python train.py --n_layer=18 --d_model=96 --n_head=2 --n_kv_head=2 --head_dim=32 --d_mlp=256 --vocab_size=2048 --activation="swiglu" --norm="rmsnorm" --norm_place="pre" --norm_eps=1e-05 --positions="rope" --rope_base=10000.0 --rope_fraction=1.0 --qk_norm=false --attn_scale=0.177 --bias="none" --tie_embeddings=false --parallel_block=false --init="uniform" --init_std_qkv=0.0609 --init_std_o=0.0124 --init_std_up=0.0609 --init_std_down=0.00621 --init_out_by_depth=true --optimizer="soap_variant" --lr=0.00552 --lr_mult_qkv=0.5 --beta1=0.95 --beta2=0.99 --lr_head=0.00948 --grad_clip=0.5 --warmup_steps=200 --schedule="wsd" --decay_fraction=0.288 --decay_shape="linear" --final_lr_fraction=0.1 --batch_tokens=[16384, 32768, 49152] --seq_len=512 --doc_mask=false --z_loss=0.0001 --train_tokens=132900000 --steps=4607 --dataset="wikipedia_en"
Each number is 128 + 32 x the weight over its row's rms, rounded and kept within 0 to 255. Layers, rows and columns count from 0. The size above them is the row's rms in percent of the matrix's.

# layer 6 MLP down (transposed), 256x96, rms 0.197, rows 17-40, columns 0-95
size [ 97 102  99 106  99 100 105  93 107  79 109  99 102 106 104 103 107 104  98 102 103 100 101  97]
[[113  96  69 156 148 194 175 163 114  71 152 171  92 128 164 163 163 109 126 116 128  71  98 107  47 114 132 128  96  65 152  93 129 100  65 131  93 158 129 127 103 157 120 125 123 108 103 134 118  93 199 106  78  82 131 133 154  93 117 127  85 199 133 100 122  87 132 107 147 104 152 177 177 186  88  98 129 110 120  90 118 179 106 134 123 159 103 157 102 118 154 122 148 117 119 150]
 [138 156 152 208 153  52 100  82 165 170 107 150 132 119 176  69 159 157 144 154 119  60 120 132 123  82 130 111 159 100 120 134 123 151 134 167 155 108  86 142 130 126 209 124 134 165 138  42 137 118 176 126  98 117  84 116 160 112 165 101 122 141 120 186  86 151 121 120 101 153 155 129 124 114 110  89  92 163 169 102 144 166 148  84 121 176 140 152 159 149 188 137 102 115 157  98]
 [119 189 150 173  98 129 115 129  92  91 136 114  88 137 101 141 149 119 106 153 136  58 137 128 156  82 137 153 176 132  94 147 190 128 105 137 121  90 183  93 168 148 141 153 141 153  57 126 189 111 127 103 153 119 183 100 120 103 100 127  61 137 121 121 172  88 149 138 147 113 172 121  80 213  91  43 148 107 137 124 127 130 126 137 114 160 155 105 133  41 132 115 151 127 116 102]
 [ 86 120 193 139 170 111 167 149 179 217 130 170 136 121 173 115 123 155 154 124 155 132 130 124 159 164 114 111 114 229 139 143 206 137 158 128 102 199 145 147 151 122 112 127 128  59 174  86 159 111 120 154 172 134 127 140 142 173 117 109 113 110 172 105 155 126 139 103 133  88 107  79 113 124  89 119 137 175 186 129 150 123  76 106  78 133  80 146 135 108 159 140 157 124 121 123]
 [110 181 118 120 100 131 147 128 107 146  72 119 138 119 117 117 111 137 120 166 137 107 164  83  89 138 128 146 116 171 167 100 108 135  96 174 114 127 125 169 122 140 165 141 108 165 129  84 119  67 149 161 123 168 114 187  73 164 122 127 158  72 140 150 156  88 101 183 130 136 179 162 120 115 151  75 100 123 149 137  78 165  73 117 149 179  72 147 223 144 144 129 191  59 117 117]
 [ 94 161 163 100 136  94 165  98 132 108  62 171 186 166 119 140 135  76 107 149 105 180 138 200 156 152 202  98 127 119 138 145 136 145  91 136  94 138 129 141  76 147 111 132 187  81 159 138 104  97 137 137 133 150 120 199 125  61 156 118 126 124 168 114 129 118 129 200 146 132 100 140 139  83 135 104 119 108 102  61  82 141  70 140 136  81  72 116 164 145 142 103 112 119 155  95]
 [114 161 154 142 126 103 116 106 160 148 132 186 135 137 171 152 156 118 135 137 196 160 151 175 127  97 134 151 135 157 166 149 211 158  69 125 136 113 107 114 122  95  93  55 156 131 160 161 114  78 125 120  76 119 116 147  89 129  71 125 143 121 172 103 152  90 120  86  78 111 206 176 115 113  75 138 163 165 157 132 153 140 132 128  77 119 125 158  66 161 117  63 143 150 112 156]
 [151 119 122 181 115 100 155 125 137 136 144  78 136 141 130 101 107 116 107 141 100 103 110 137 157 181  73  92 141 169 130  96 157 143 106 132 125 136 158  87 113 145 156 129 129  85  69 115 146 143  88 114 147  89 108 169 141 105 115 199 161 129  67  94 102 105 147 126  94  85  55 147 155 149 105 170 120 129 158 102 135  68 157 130 106   1  98 129 114 133 127 134 130 208 105  87]
 [ 96 129 186 123  95 129 160  62  77 112 137 123  77 154 141 124 110 192 145 108 165 150 119 115 146 116  98  83  76 130 123  87 131 173 168  87  89 155  55 179 123 101  91 153 144  83 165 123 136 198 167 135 104 130 128 121  91 155 137 114 135 126 124 125 106 104 140 115 139  98 174  51 143 111 152 189 169 165 111 126  69 115 137 152 123 161  65 117 107 120 107 153 144  79  85 108]
 [113 137 132  84 167 177 139 161 107 171 144 111 162 131 156 171 165 139 137 156 126  91 122 101 178 118 150 172 167 164 118  80 137 103 103 124 103 182 186  71 159 162 162  90 119 159 143  99 138  86 142 143 190 162 136 105 109  98 137 128 132 148 165 168 141 154 151 129 135 105 118 128  70 156  88 145 150 131 101  74 171 161 224 172 140 209 118  83 112 131 146 160 126 128 101  94]
 [107 127 198 121 135 131 108  73 129 132 111 129 125 111 127 194 123 139  69 146 146  96 107  80  86 112 132 132 131 112 144  95 152 115 109 185 128 170 136 107 121 138  86 162  94  52 134 131  90 165 217 105 149 161 195 164 101 130 101 175 144 127  82 143 121  71 142 183  93 174  97 103 130 173  72  81 165 117 121  78 115 131 147 133 122 132 125 147 129 196 104 106 142 132  91 132]
 [141 104  52  98 147 146  45 140 114 144 137 122 149 125 144 141 151 124 200 145 162 165 134  75  86 115  98 159  74  66 175 129  85 104  84 124 114 141 147 135 167  98 157  85 105 198  95 147 124 153 142 144  96 203 125 126 112 123 119 131 149  98 153 105 105 188 119 140 105 149 176 142  91 133 108 170 109 161 165 136 153  70 109  96 149 107 144 173 117  78 147 106  89 115  90 106]
 [111  98 124 133  80 157 102 141 103 109 133 138 109 132 153 119 176  87 112  99 125  81 102 162 177 163 205  87 133 149 102 136 126  79 121  89 100 135  93 125 123 178 138 141 138 125 122 117 159 134 113 136  54 131  78  91 140  90 103 107 177 189 192  89 119 169 119 126 145 185 141  53  65  89 148 136 157 152  90 187 131 128 126 161  74 113 120 114 176 114 100  79 116 105 151 126]
 [116 155  93 176 155 117 106 152 117 140 168 100  89 118 153  90 121  73 168 102 155 165 186  82 146  80 154  55 164 133 144 136 136 140  95  91 125  90 123 143 201  89 138 147 119 130 129 112  96  95  93  90 157 125 112 112 150 113 128  53 173 130 127 142 150 155 131 210 137 101 136  84  91 166 101  84 174 198 138 147 176  95 124 151 132  99 138 155 135 166 125 138 128  60 131 112]
 [ 99 160 108 143 146 140 134  93 127  97  65 155 152  92 125 155 128 148 156 112 119  86 144  70 118 153 135  90 161 190 195 105 131 199 106 139 126 140 146 138 127 114  94 121  97 115 208  91  75  86 165 179 147 121 130 147 179 109 109  93 130 158  88 176 137  93 169 105 137 112 175 157  93 138 127 119 127  96 134 166 132 115 112 183 133  55 178 133  54 113 139  99 111  90 145 150]
 [130  89  90 137 142 118 131 100 116 133 156 103  98  83 122 167 196 137 165 158 159 173 181 125 148 137 188 138 110 149 134 172  85 170 121 117  58  70 187 141 152  67 157 114 117 169 144  97 147 139  66 167 129 138 142 156 119  79 185  50 103 177 143 148 145 126 156 158 136 114 146 111 154 137  84  77 147 139 142 106 116 148 164  87 181 116 112 121 161 113 105 130 154 143 122 183]
 [123 123 168  99 103 114 183  91  89 157 109 119 124 111 127 148  88 126 122 145 141 121 142  76 159 153 116 140 175 166  97 161 111 131 150 149 200 152 161 134 226 164 182  75 152  85  96 188 163 120 184 107 118 137 135 151  79 127 130 138 147 122 128  83 106 148 103 122 185  97 102  93 126 117 166  56 143 134 177 118  90 132 176 124 120 107 144 163 121  60 133 172  97  85 132 136]
 [145  92 131 113 127 124 137 126  96 125  82  70 122  89 134 124 115 112 126  57 100  81  97 156 115 129 124  87 126 145 131 130 144  93 180 120 150  41 120 145  89 101 132 146 134 199  52 130 117 103 198 186 168 121 148 154  69 112 126 127 179 103 168 136 130 129 156 162 141 114 159  79 102 109 171  93 100 181  86 199 128 154 130 104 162 135 100 116 105 165 122 128 104 126  75 154]
 [117 138 142 172 155 178  92 113 127 139 135 141 155 163 141 119 131 163 158  95  88 100 160 129 142 163 141 130 157 132 182 110 157 173 123 190 169 147 110 145 185  99  57 104 118 160 139 161 126 174 168 187 105 126  41 129  69 172  78 100  91 174 129 106 124 134 129 106 197 135  91 116 105 150 110 143 129 128 117  78  57 116 132 125 142 142  86 117 148 164 127 116 183 101 179 148]
 [152 117 110 152 173 118 139  63  71 140 113  98 142 126 152  96 107 155  59 131 183 183 128 152 110 150 172 111 164  92 169 130 129 128 104 143 123 175 169  96  99 156 117 159 132 157 131 136 129  79 120 160 182 126 106  67  83 126 157 122 106 122 174  90 114 143  93 156 194  53 136 127  99 115  43 120 183 159 102 138 138 170 148 141 159  92 105 146 133 154 148 114 122 132 113  63]
 [150 115 107 136 153 151 127 114  76 174 148 156 120  81 143 191  57 163 137 117 119 120 142 173 172 151 133 112 157  90 164 131 107 165 114 137 122 162 141 152 101 145 103 128 110 138 171  69 197  87 142 128 138 169 131  72 148 161  80  61 125 122 154 172 105 107 151 133 160 168 169 117  76 160 117  71 186 135 116  97  80 160 118 111 164  55 110 126 121 124 111 103 108 187  95 129]
 [132  95 136 110  78 108 101 124  92 158  98 171 145 118 127 205 108  79 102 138 131 136 158 116 105 170 142 152 135 126 164 125 110 131 110 111 156 172  89 161 151  71 130 169 157 126  85 102 174 105 106 154 139  99 105 134 145 101 156 151 141 152 104  97  68 169 113 121 110 151 175 151  89 140  36 175 131  71 175  66  56 162 116 115 158 146 155  90 127 166 141 174 106 152  99  92]
 [162 118  89 137 122 118  89 136  48 137 177 153 132 137 179 114 135 161 118 173  82 112 116 138 153 135 180 102  91 119 218 130 123 151  96 122 133 119  87 102 154 102 123 105 179 171  82  65 100  58 124 153 117 164 165  97 173 151 137  81  91 135 159 170 111 170  89 113 121 118 128 112 140  98 148 122 106 123 178 136 161  84 149  91 185 174 140 107 180 102 143 148  85 160 127 124]
 [198 126 128  98 105  61 133  94 130 119 118 162 133  85 120 149 185 164 134 110 168 125 112 155 122  53 188 113 105  95 174  89 119  86 120 181 145 129 107  99 153 147 119 134 186 133 129 135 116 117  69 212 128 123 204 138 149 131 159 138 186 138 138 193 141 103 143 133  97 116 154  84 170 146 147 115 159 180 115 163 145 123 144 174 119 146 166 117  97 102 173 168 116 112 100 138]]
# layer 6 MLP gate, 256x96, rms 0.227, rows 18-41, columns 0-95
size [ 87 107 108  87 103 110  98 106  89 114  99  98  94 103 101 108 100 100 104  99  96 100  83 105]
[[144 101 181 166 119 109 139 199 168 170 108 156 112 123  87 115 148 152  97  87 105 169  66 130 144 122 186 123 179  96 115  88 126 109 123 113 164  95 109  97 127 167 109  67 119 149 171 140 166  57 160 120  90 112 173 128 132  70  90  84 155 122  97  56 194 150  97 145 134  90 104 114  97 135 127 146 137 104  75 141 155  93 149 160 136 153 160 137  96 160 142 165 125  79 113 126]
 [140 121 173 105 147 129 143  94  83 132 114 117  95 161 140 116 116 116 123 166 107  73 119 109 169 110 110 110 152 115 185 156 170 113 161 128 106  73 185 159 128 162 188 207 166 155  82 150 145 101 187  90 130 143 157  97 103 144 111 141  75 112 149 123 136 112 171 131 112 123 184 147  83 179 113  81 186  59 138 149 128 136 124 130 130 125  72  99 141  59 117 139  64  94 140 130]
 [135 163 149  65 138  87 142 126 104 129 168 130 117 183 136 117 131 185 137 134 144  76 171 112 138 175 137 145  62 152 112 154 149 128 101 129  75 151 147 119  77 150 169 109  77 131 183 107 136 141 128 129 130 150  57 121 139 173 120 129 126 112 197 129 135  84 116 158 109 111  94 195 116 141 114  91  88  88 157 137  80 179  52 136 148 123 185  96 174 172 126 109  98 163 150 160]
 [115 104 158 121  98 133 155 156 119  60 154 135  80 102  81 153 102  95 171 123 140 112 128 184 147 152 110  98 164 138 118 173 130 126 110 139 104 113 143  95 110 156 136 157  85 124  89 129 158 162  59 112 155  79  77 106 151 102 130 157 125 114 163  53  93 103 119 129 120 131  82 138  54 139 114  92 126 109  69 108 139 119  96 173 149 152 105  77  67 118  98 201 111 140 207 143]
 [138 133 100 135 139 115 136 129 100 104 114 106 122 139 153 165 162 120 135  58 111 170  67  95 107 174 161  66 150 140 156 146  88 102 149 152 101 131 123 175  87 108 206 116 109  99  89  44 162 112  91 127 170 152 165 195 106  91 141  74 148  93 205  76 119 151 142 109  80 134 147  97 157 134 178 147 119 120 159 136 146 111 130 128 143 123  78  85 100 171  98 121 126 121 113 159]
 [171 106 105 120 125 169 155 151 154 178  88 111  94 160 134 131  87 183 155  96  90 118  67 139 142 104 100 129 155 145  17 134 105 145 109 104 136 120 147  92 130 182 149  90  84 127  72 123 148 110  98 142 123 131 150  81 159 142 111  91 158 103  97 164  98  78 157 113  78 141  81  55 120  96 146 149 139 107 165 164 154  84 141 142 140 153 120 106 161  69 108  74 133 142  96 145]
 [194 116 151 142 122  75 116 124 147 150 124  69 135 158 100 168 124 143 105 201 121 146 129 113 128 149  58 104 146 153  35 109 148 112 139 130 123 117 126 110 140 175 215 108 101 173 133  87  98 135 145 137 111 145 117 133 126 199 139 153 114 164 101 141 105  45 124 142 137 122 116 144 115 121 137 188 107 116  90  83 135 123  85 143 132 112  76  68 118 149  82 184  94 120 128  87]
 [106 140 179 164 116 107 114 111 110  83 141 101  73  55  85 130 192 196  70 106  63 116 115 132  67 183  81 158 103 134 130  80 128 173 147 146 135 136 134 158  70  92 142 140 123  95  97 136  95 145 182 119 146 157 166 107 154 156 159 104 115 130 154 185  90 129 107 151 162 100 146 137  73 142 143 133 135 161 153 148 156 168 130 165  81 144 135 155 136 131 132 133  89 139 131  59]
 [121 151  84 150 114 119 111 121 106 144 123 180 120 167 132  94  86  75 135  98 179 118 164 110 167 182 165 141 143 121 150 103 131  80  80 107 139 116 186 174 149 160 170 113 172  92 106 127  55 125 121 118 111 108  86  56 101  94 146  91 168 107 129 124 138 208 129 126 100  93 129  94 136 127 108 103 123  64 134 140 115 178 148 198 100  56 132 145 140 109 168 145 147 153 168 110]
 [177 158 139 156 130 122  76 167  90  66 164 122 127 153 136 149  95 136  96 145  92 154 133 146 124 107  75 192 135 103  93 167 111 104 116  55 144 175  97 136 137  79  49 185 154 141 146 144 171 131 171 115 172 153  99 136 114  78 145 116 134 133  88  87 165 114 162 133 155 113 131 108  97  86  92  88 157 159 121  67 173 134 185  90 157 135 104 143  91 160 127 147 150 163 153  99]
 [ 94 158 124 136 126 128 113 130  84 132  92 120 125 152 122 166 122 107 118 155 144 144 145 189  79 129 104 167  94  99 159 178 128  99  89 119  71  65 111  66 142  82 174 102  73 149 143 122 137 151 182 126  92 191 105 127 166 116 130 144  92 123  72 182 154 138  86  52 130 110 156 164 113 163  67 108 130 142 163 161  66  85 113 142 143 114 134 188 133 153 118 125 105 115  76 116]
 [156  87 112 120 117 131 133  92 115 156 109 100 120 114 170 116  89 138 128 160 132  90  82 159 111 134 144 144  77 109 136 164 111 145 115 140 150  45 186 103 162 150 110 100 164 112 134 174  73  90 150 133 120 103 150  79  75 115 151 135 100 109 162 144 218 165 121  49 120 143 189 120 139  99 172 113 115  64  92 116 141 115  97 131 127 161  65 139 205 143 145 130 110 140 138  85]
 [116  79 184 151 169 160  57 133  91 119 126 155 150  86  67 205  71 135 108 175  89 147  64 140 157 136 112  95 102 139 136 120 172 149  91 147 157 163 110  91 139  97 149 148 148 191  90 117 164 103 115 144  96 146 155 103 106 125 103 124 120 154  31 173 121 125 199 120 170 115 140 127 146 100 101  99  82 129  99 148 184 101 110 139 133 126 115 106 106 130 118 114 111 136 154 159]
 [124 104 105 184  64 152  61 152 161 156 143 135 132  99  99 147 110 121 150 203 151  77 102 135 166 126 108 125 137 129 128 147 139 194 112 109 132 153  67 102 145 153  80 137  98 143 152 141 108 122 104 122 107 114 158  89 168 106 157 114  54 156 211 156 145 143 113 139 130  85  74 171  97 117 178 113 134 166 128 144 215 135 124 125 119 133 167 165 139 108 146  78  95 102 166 103]
 [136 145 143 153 136 138  88 176 133 142 103  97 159 164 138 124 126 105 137 170 151  34 105 101 123 157 116 127 169 108  96 114 101 153 112  93 201 120 152 152 140 171 105 134 168 116 177 145  74  96 131 128 202 187 132 131 151 233  92 151 108  73 158 136 173 178 113  96 108 108 108 108 117 153 169 181 106  98 134 121 128  98  93 154 131 117 129 146 141 115 148 138  94 135 144  56]
 [123 145  62  46  73 104 135 107 108 171  85 129  64 113 131 140 159 136 118 102  92 111 146 142 180  95 148 161 156 168 110 138 110 115 113 152 167  95  72 149 116 189 144 112 121 147  68 123 143 107  59  74 156 104 134 117 101 147  77 145 137 121  96 131 148 155 168 113 106 125  93 104  69 120 197 143 146 139 107 122  78 107 133 176 152 134 160  94 130 124 147  98 212 129 115 123]
 [147 136 130 137 160 114 129 114 158 136 101 144 162  87 152 175 169 144 112 155 138 104 151 131 138 147 206 106 117 118 146 204 142 147 129 143  86 125 103 178 160  96 148 121 128  64 140  76 109 181 111 165 114 101 127 132  87 155 108 167  82 145 167 113 115 107 156  93 112 201 106  54  93 137 152 130  91 115 125 106  49 124 115 128 114 105  79 114 168 193 159 147 181  78 128  90]
 [ 87 103 151 116 134 180 115 107 129 123 147 111 158 128 175 158 136  95 178 150  97 153  73  85 197 105 160 157  98  99  54 161 100 137 200 171  99  84 155 203 147  95 103 174 123 130  89 102  89 143 180 117 162  85 107 110 107 148 134  95 143 111 131 104 125 108 186  83  98 133 106  75 123  88 121 116 103 112 135 107 126  78 146 110 180 124  94  81 124 135 174 150 145 109 106 108]
 [129  92 134  72  85 105 120 142  82 184 147  84 152 101  96 106 172 119  55 137  94 164 134 151 165  75 113 171  76 137 128 174 120 127 162 150 107 126 117 171  99 172 157 138 113 133 152 128 107 129 129 185 108 112 111 116 102 132 150 102 104 174 136 156 152  78 120  97 192  84  95 136 176 156 106  80 101 150  91 126  49 113 177 118 168  97 112 141 154 172 119 164 176 136 174 135]
 [141 122 138 135 118 178  34 130 135 126 101 147  98 153  59 130 142  94 106 128 169 142 163 143  84  96 144 163 126 162 166 137 143 135 119 144 126 101  86 100 103 125 173  99 112  80  60 101 114 147 111 120  92 138 149  73 178 165 154 229 122 132 106 124  79 116 142 152 152 162 162 192  98  77 159  90 116  75  85 121 163 144 131 110 148 159  93 122  78 116 127 153 104 104 132 101]
 [ 99 111 104 148 111 166 108  91 127 148  80 150 124 122 144 126 111 183  96 148 175 118 155 165 174 136 160 128  89 107 160 115 187 133  96 143 110 133  67 153 113  82 164 105 114  87 163 114 168  88 165 193 152 121  94 102 152  47 133 188  63 116 172 163 106 142 141 125 145 167 161 126 140 122  58 127 115 138 132 160  82 179 172  87 146 126 114 128 184 149  82 152 167 117 118 147]
 [154 126  89 119  90 118 158  96 127 101  93  63 105  65 139 136 164 143 160 103 167  69 152 111 110 193 143 119 152 109 156 152 134 142 148 212 113 161 130  99 115 151 139 144  74 139 123 141 155 169 109 109 101 132  79 155 106 135 141 163 159  75 169 127  83  77  79 186 138 112 104 191 130 153 143 110 161 118  99 171 141 131 120 165  72 103 116 183 128 133 158 199 121 169 140 121]
 [187 108 135 129 159 180  95 126 101  98 122  54  81 115  76 131 121 143 146 165 123 152  99  54 125 125 123 105 147 108 161 149  65 178 148 137 140 156  77 123 136 186 201 152 107 158 151 142 134 111 108  43 122 173 162 165 154 131 153 110 147  95  99 152  97 144 158 140 123 107 123 139  99  66 150 111 156  95 113 180 110 134  79 129 124 149 117 169 121 165 121  86 132  74 175 121]
 [141 160 129 151  97 141  69  99 152 142 152 129 160 141  86 154  73 107 158 195  91 149 162 119 136  88 104 105 139 166 103  87 105 122 139 126 184  57 158 152  90 130 147 167 140 148 101 178  95 158 173 110 112 130 121 146 129 158 134 148 119 105 132 120 158 161 133 149 103  68 115 123  80  95 129  74 148 149 143 159 176 112 136 115 127 183  72 162 171 172 107 193 113 112  38  96]]
# layer 6 MLP up, 256x96, rms 0.209, rows 18-41, columns 0-95
size [ 97 100 105  89 101 100  95  98  94 120  99  96  96 100 100  99  90 102 111 100  98  96  88 105]
[[156 143 117 120  86 126 120 124 121 158  63 104 137 112  96 114 145 146 135 110 107 181 110 114 151 170 120 157 123 128 110 122 138 127 126 137  64 151 144 101  87 141 187 164  99 142 134 108 150  69 146  75 132 107  97  95 152  79  75 145 171 112  83 136 181 199  72  85 110 191 150 144 200  94 117 106 146  61 127  80 152 138 109 109 126 134 134 173 151  52 141 104 179 146 130 148]
 [140 103  68 162 109  82  75 162 133  22 118  92 132  42 116  78 148 125 115 114 155 136 189 102  46 148 159 113 103 162 118 165 109 114 103 163 116 140 104 107  84 120  95 103 124 119 128  78 168 174  85  99 111  91  77 158 166 139 138 129 103 139 123 113 123 145 149 170 136  72 112 149 163 137 112 121 107 180 140 106 129 174 172 118 124 132 124  92 109 136  94 114 163 150 144 163]
 [105 146 205  99 168  55 162 135 131 149 131 144 160 155 157 122 180 187 149 157 183 144 109 161 164 163  94 114 130 209  92  88 118 108 146 169  97  94 176 128 107 166 147  84 105 109  95  98 143 118 207 130 137 123  99 114 159 150  98 137 115 156 184 134  88 140 174 175 148 108 162 168 120 143  74 116 151 132 132 140 133 147 115 129 125 133  60 172  94 150 135 145 117 155 145 168]
 [167 124 159  21 104 118  78  99  69 135 157 171 115  91 152 161  99 142 134 139 148 120 107 146 164 166 102 112 178 105 190  81  70 152 117 120 127 107 134 104  93 136 120  86 143 131  99  40 126 125 172 157 108 119 119 110 121  72 169 110 129 119 134 147  51 138 160  79 128  92 161 139 153 122 153 182 158 115  97 144 137 170 123 142 135 111 132 131 137 108 142  73 142  78 147 169]
 [101  85 102 136  75 134 129 141  68 108 131 106 134 153 102 132  93 143 213  92 162 114 148 137 143 139 130 136  99 156 183 142 144 133 144 121  82  99 155 129 150 164 154 124  96 174  85 120 151 158 172 128 123 154 148  98 111  71 179 191 106  86 122 149 133 174  84 186  55  99 128  59 136 119 114 103 125 187 162 148 105 152 173 136  92 158 156  93 142  99 114 102 112 159  64 131]
 [103 105 133 106 144 153 147 122 166 122 122 147 127 150 141 142 117 114 100 118 115 167  93 151 167  89 197 128 176 132 126 104  91 122 108 130 110 118 135  90 124 156 133  86 137 149 152  87  75  94 179 182 194 100  98 153 139 101 211 131 139  96  63 165 108  97 116 125 156  84 106 188 130 119 125 111 108 136 166 172 147  64 227 114 140 160 153 156  84  81 126  89 123 112  85 124]
 [194 139 129 112 105 127 119 102 147 161 111 130 133 120 119 179 140 178 176 147 217 118  88  99 118 147  64 116 115 134 125 136  89 110 106 106 128  81  89 133 179 168 179 143  75 131 165 100 135 108  67 111  66 126 155  67 209 118 126 151 136 143 144 150 124 108 119 195  74 123 123 135 113  86 124 140  81 102 104 119 142 136 109 104 117 122  93 122 142 128 104 137  36  91 111 112]
 [ 85 108 122  76 116 120  87 119  86 146 123 114 122 173 110 125 133 133 129 127 106 103 140 159 153 152 124  93 109 142 142 124  97 115  93 170 193 167  74  96 168 105 162 133  97  98  52 165  99  84 141 167 119 134 114 135 145 170 148 190  91  78 111 160 164  97 244  75 120  98 124 176 144 113 102  62 149 125 136 134 112 162 151  96 140  79 130 177 152 103 148 104 113 127 119 142]
 [126 122 179 121 126 169 114 124 141 158 130  56 126  75 151 163 186 208 142 156 148 137 108 130 128  90  88 141 110 103 152 159 149 145 118 170 130 137  93 111  76  99 104 133  97 148 161 116 211 116 153 148 165 171 144 178 147 150 121 153 119 113  99 104  84 110  90 134 118 136 107 167 122 134 110 157 117 157  45 122 163 140  81  79 180 206 126 140 130 158  89 130  66 102 124 102]
 [106 145 146  71 120 141  90 158 130 103  94 158 129 136 162 115 129 151 107 137 141  74  57 114 118  67  84 143  81 126 109  78 131 133 102 168 146 161  76 179 116 116  85 134 129  56 151 157 114 115 163 122 116 190 157 111 164 117 137 107 108 127  99 114 137 187 132 168 141 182  91 130  98 127  68  70 149 141 162 117 122  85 167  97 110 170 118 200  83 192 107 119 153 117 145 121]
 [108 103 109 139 107 159 132 122 132 126 112 140 160 170 131  85 129  97 154  85 153 171 165 145  79 127 122 158  94 128 159 147 185 107  83 124  79  31 111 129 149 131  88  81 122  94 154 113 172 110  86 147 103  92 105  98  88  56 117  99  89  65 150 144 138 149 121 162 155 133 101 153  88 121 111 136 114  52  95 124  94 125 191 148 142 172  98 146 169 118 106 137 168 197 115 114]
 [118 169  96 120  97  44 179 105 143  99 157 128 117  91  94 117 130 146  83 110 146 102 210  51 128 151 163 123 166 147 105  91 175 162 125  91 171 170 135 192 125 181 115 171 130 141 168  97 123 139 135 134  77 146 122 129 157 151 162 118 131  91 133 145  72 113 137 158 100 148 141 134 149 158  80 100 129 169  86 123  65 151 152 114  96  58 168 148  92 135 123 116 131 125 108 169]
 [102  62 147 145  78 120 104 204 150 107 114 153 156 167  71 182  98 138 175 113  75 154 178  77 102 170 109 181 121 111 136 103 139 113 184 144 132 195 102 141 101  78 132 114 136 130 127 200 119 185 117 149 108 107 102 152  90 169 137 159 122 128 132 120 170 124 141 174 137 180 123 164 110 154 134 190  97 140  97 141 127 153  86 113 200 124 125 100 152 116 158 131 114 125  96 114]
 [120  96 128  90 180 120 186 134 145 121 155 121 119 151 189 161 130 120 135  84  96  85  71 141 118 134 142 128  99  93 142  82  98 113 171 123 169 107 175 107 156 160 128 124 133  87 104  84 106 102 159 178 120 182 107 118  94 204 126  91 150 133 120 113 122 149  68  71 177 157 120 116 162 156 128 145 132 147 157 191  52 112 147  91 125  74 180  90 122 137 142 190 142  92 115 143]
 [121 147 120 173 141 139 132  91 169 143  61 138 175 201 154 147 110 119 136 161 138 138  75 119 123  83 142 143 140 133  94 156 108 160 101 103 113 184  91  97 124 196 167 139 159 146 114 136  90 151 157 132 157 190 116 185  98 150  93 126 189 112 158 144 102 113 106 143 138 129 120 131 151 130 173 169 159 171 124  97 140 137  70 141  60 122 121 133 135 135 149 151  74 179 183  44]
 [156  93  84 103 161 123 116 111 127 110  87 120 156  92 111 196 119 178 121 180 153 142  91 139 221 158 114 173 160 156  88  88 123 172 114 181 124 138 152 164 182 121 148 119 136 130 189 152 101 141 152 141 152  22 142  79 142 174  78  78 116 144 154 138 139 115 131 155 115 127 129 187 115 112 147 149 124 132 134 105 104 146  78 166 112 119 103 141  79 160 115 171 136  93 118 136]
 [133  87 114 153 104 124 174  99 154  92 118 107  81 100 115 138 115 163 120  87 103 133 150  42  96 130 128 130 174 174  85 104 112 209 158  92 126 147 120  66 164 168 123 150 129 118 101 137  78 118 175 102 150 188 126 166 126 154 119 166 198 138 116  56 120 118 133  92 142 124 116 172 142 114  98 126 134  83 141 185 152 106 147  96 107  97 101 140  61 123  98 111 128 104 180 169]
 [120 105 121 107 135 117  92 105 125  79 100 134 138 157 100 185 135  62 127 167 148 107  51 179 138 115 108 103 127 159 119 133 185 143 107  86 160 138 114 146 127  62 168  62  80 120 118  92 157  80 103  44 136  99 164 149 122 117 150 140 164 116  87 129 124 101 161  77  68 132 113 141 115 102 122  92 167 114 164 118 173 101 147 125 175 129 159 108 144 112 131 135  57 142 106  67]
 [142 141 147 155 167 128 168 100 123  53 157 135  87  95  89 142 172 217 162 161 123 131  90 114 158 141 143  75  48  98 111 122 123 129 145 167 136 173  92 108 124 113 164 116 108  76 143 119 124 109 161  95 123 164 106 131  71  72  55 126 113 101 112 107 100  89 129 110  60 104 148  80 119  97 124 112 165 167 187 144 151 145 172 133 127 184 156 112  96 131 115 130 112 148 152 142]
 [144 120 186 151 104  85  95 138 128 116 126  74 136 101 170 122 134 100 132 131 117 119 169 152  89 153  94  97 150  68 136 125  94 158 120 157 158 108 124 156 128 130 119 131 114 110 143 108 143 135 192  92 132 126 163 160 103 111 135 131  74 107 151 131 177 133  82 121 215  52  84 141 170 187 137 136 128 164 124  99 122 133  60 125 104 133 231  95 164 116 125 151 155  60 168 149]
 [133  98 144 153 167 160 105 186 144 128 173  99 158  86  48 100 142 154 157 186 101 135 173 115 143 164  61 158  77  94 141 147  90 140 105 104  87 190 127  93  92 120  72  67 144 120 101 108 136 117 115 119 133 179 128 180 123 132  84 106  86  98 121 106 122 154  91 121 134 168 158 154 111 179  93 151 137 108 163  76 101 151 130 171 149 170 158 161 161  97  85 148 148 132 138 154]
 [148 119  77 136 117 113 130  82 162  75 152  82 122  73  64 148  84 117 162 182 149  96 124  94 107 167  99 137 167  73 153 153 186 128 156 105 135 187  74  73 146 183 120 144 127  82 158 109  92 137 138  99  81 168 153 129 131 104 118 158 130  84 166  84 133 107 126 183 111  63  99 131 114  82 138 158 103 113 101 159 139 137 112 173  99 120 119 165 119 107 176 148  87 137 153  97]
 [153 143  85 158 188 132 129  97 130 144 148 100 139 123 128 101  98  96  48 174  93 128 155  30  92 148 168 147 149 139 115 187 154 139 187 128 103 163 147 141 136 114 182 127 162 151 161 123 103 185 147  71 175  94 139 167 173 149 148 103 103 146  84 177 141 105 145 127  90 154  98 111 149 109 117  82 137 149 144 123 156 122 118 196 145 111  87 167 147 122  81  79 111 130 103 104]
 [156 124 104 110 115 141 151 163  99 118 123 120 131 153 154 133 154 141 154 138 115  84  93 164 162 171 146 142 169 155 144 139 140 106 109 120  87  80 116 138 132  51 100  68 138 103 126 127  54 123 143 138 136 210 102 121 132 117 111  72 200 116 109 127 124 105 138 104 180 157 203 151 133 129  67 135  60 115 169 185 145 123 109 102 171  57 190 118 138 108 138 162 168 145 122 119]]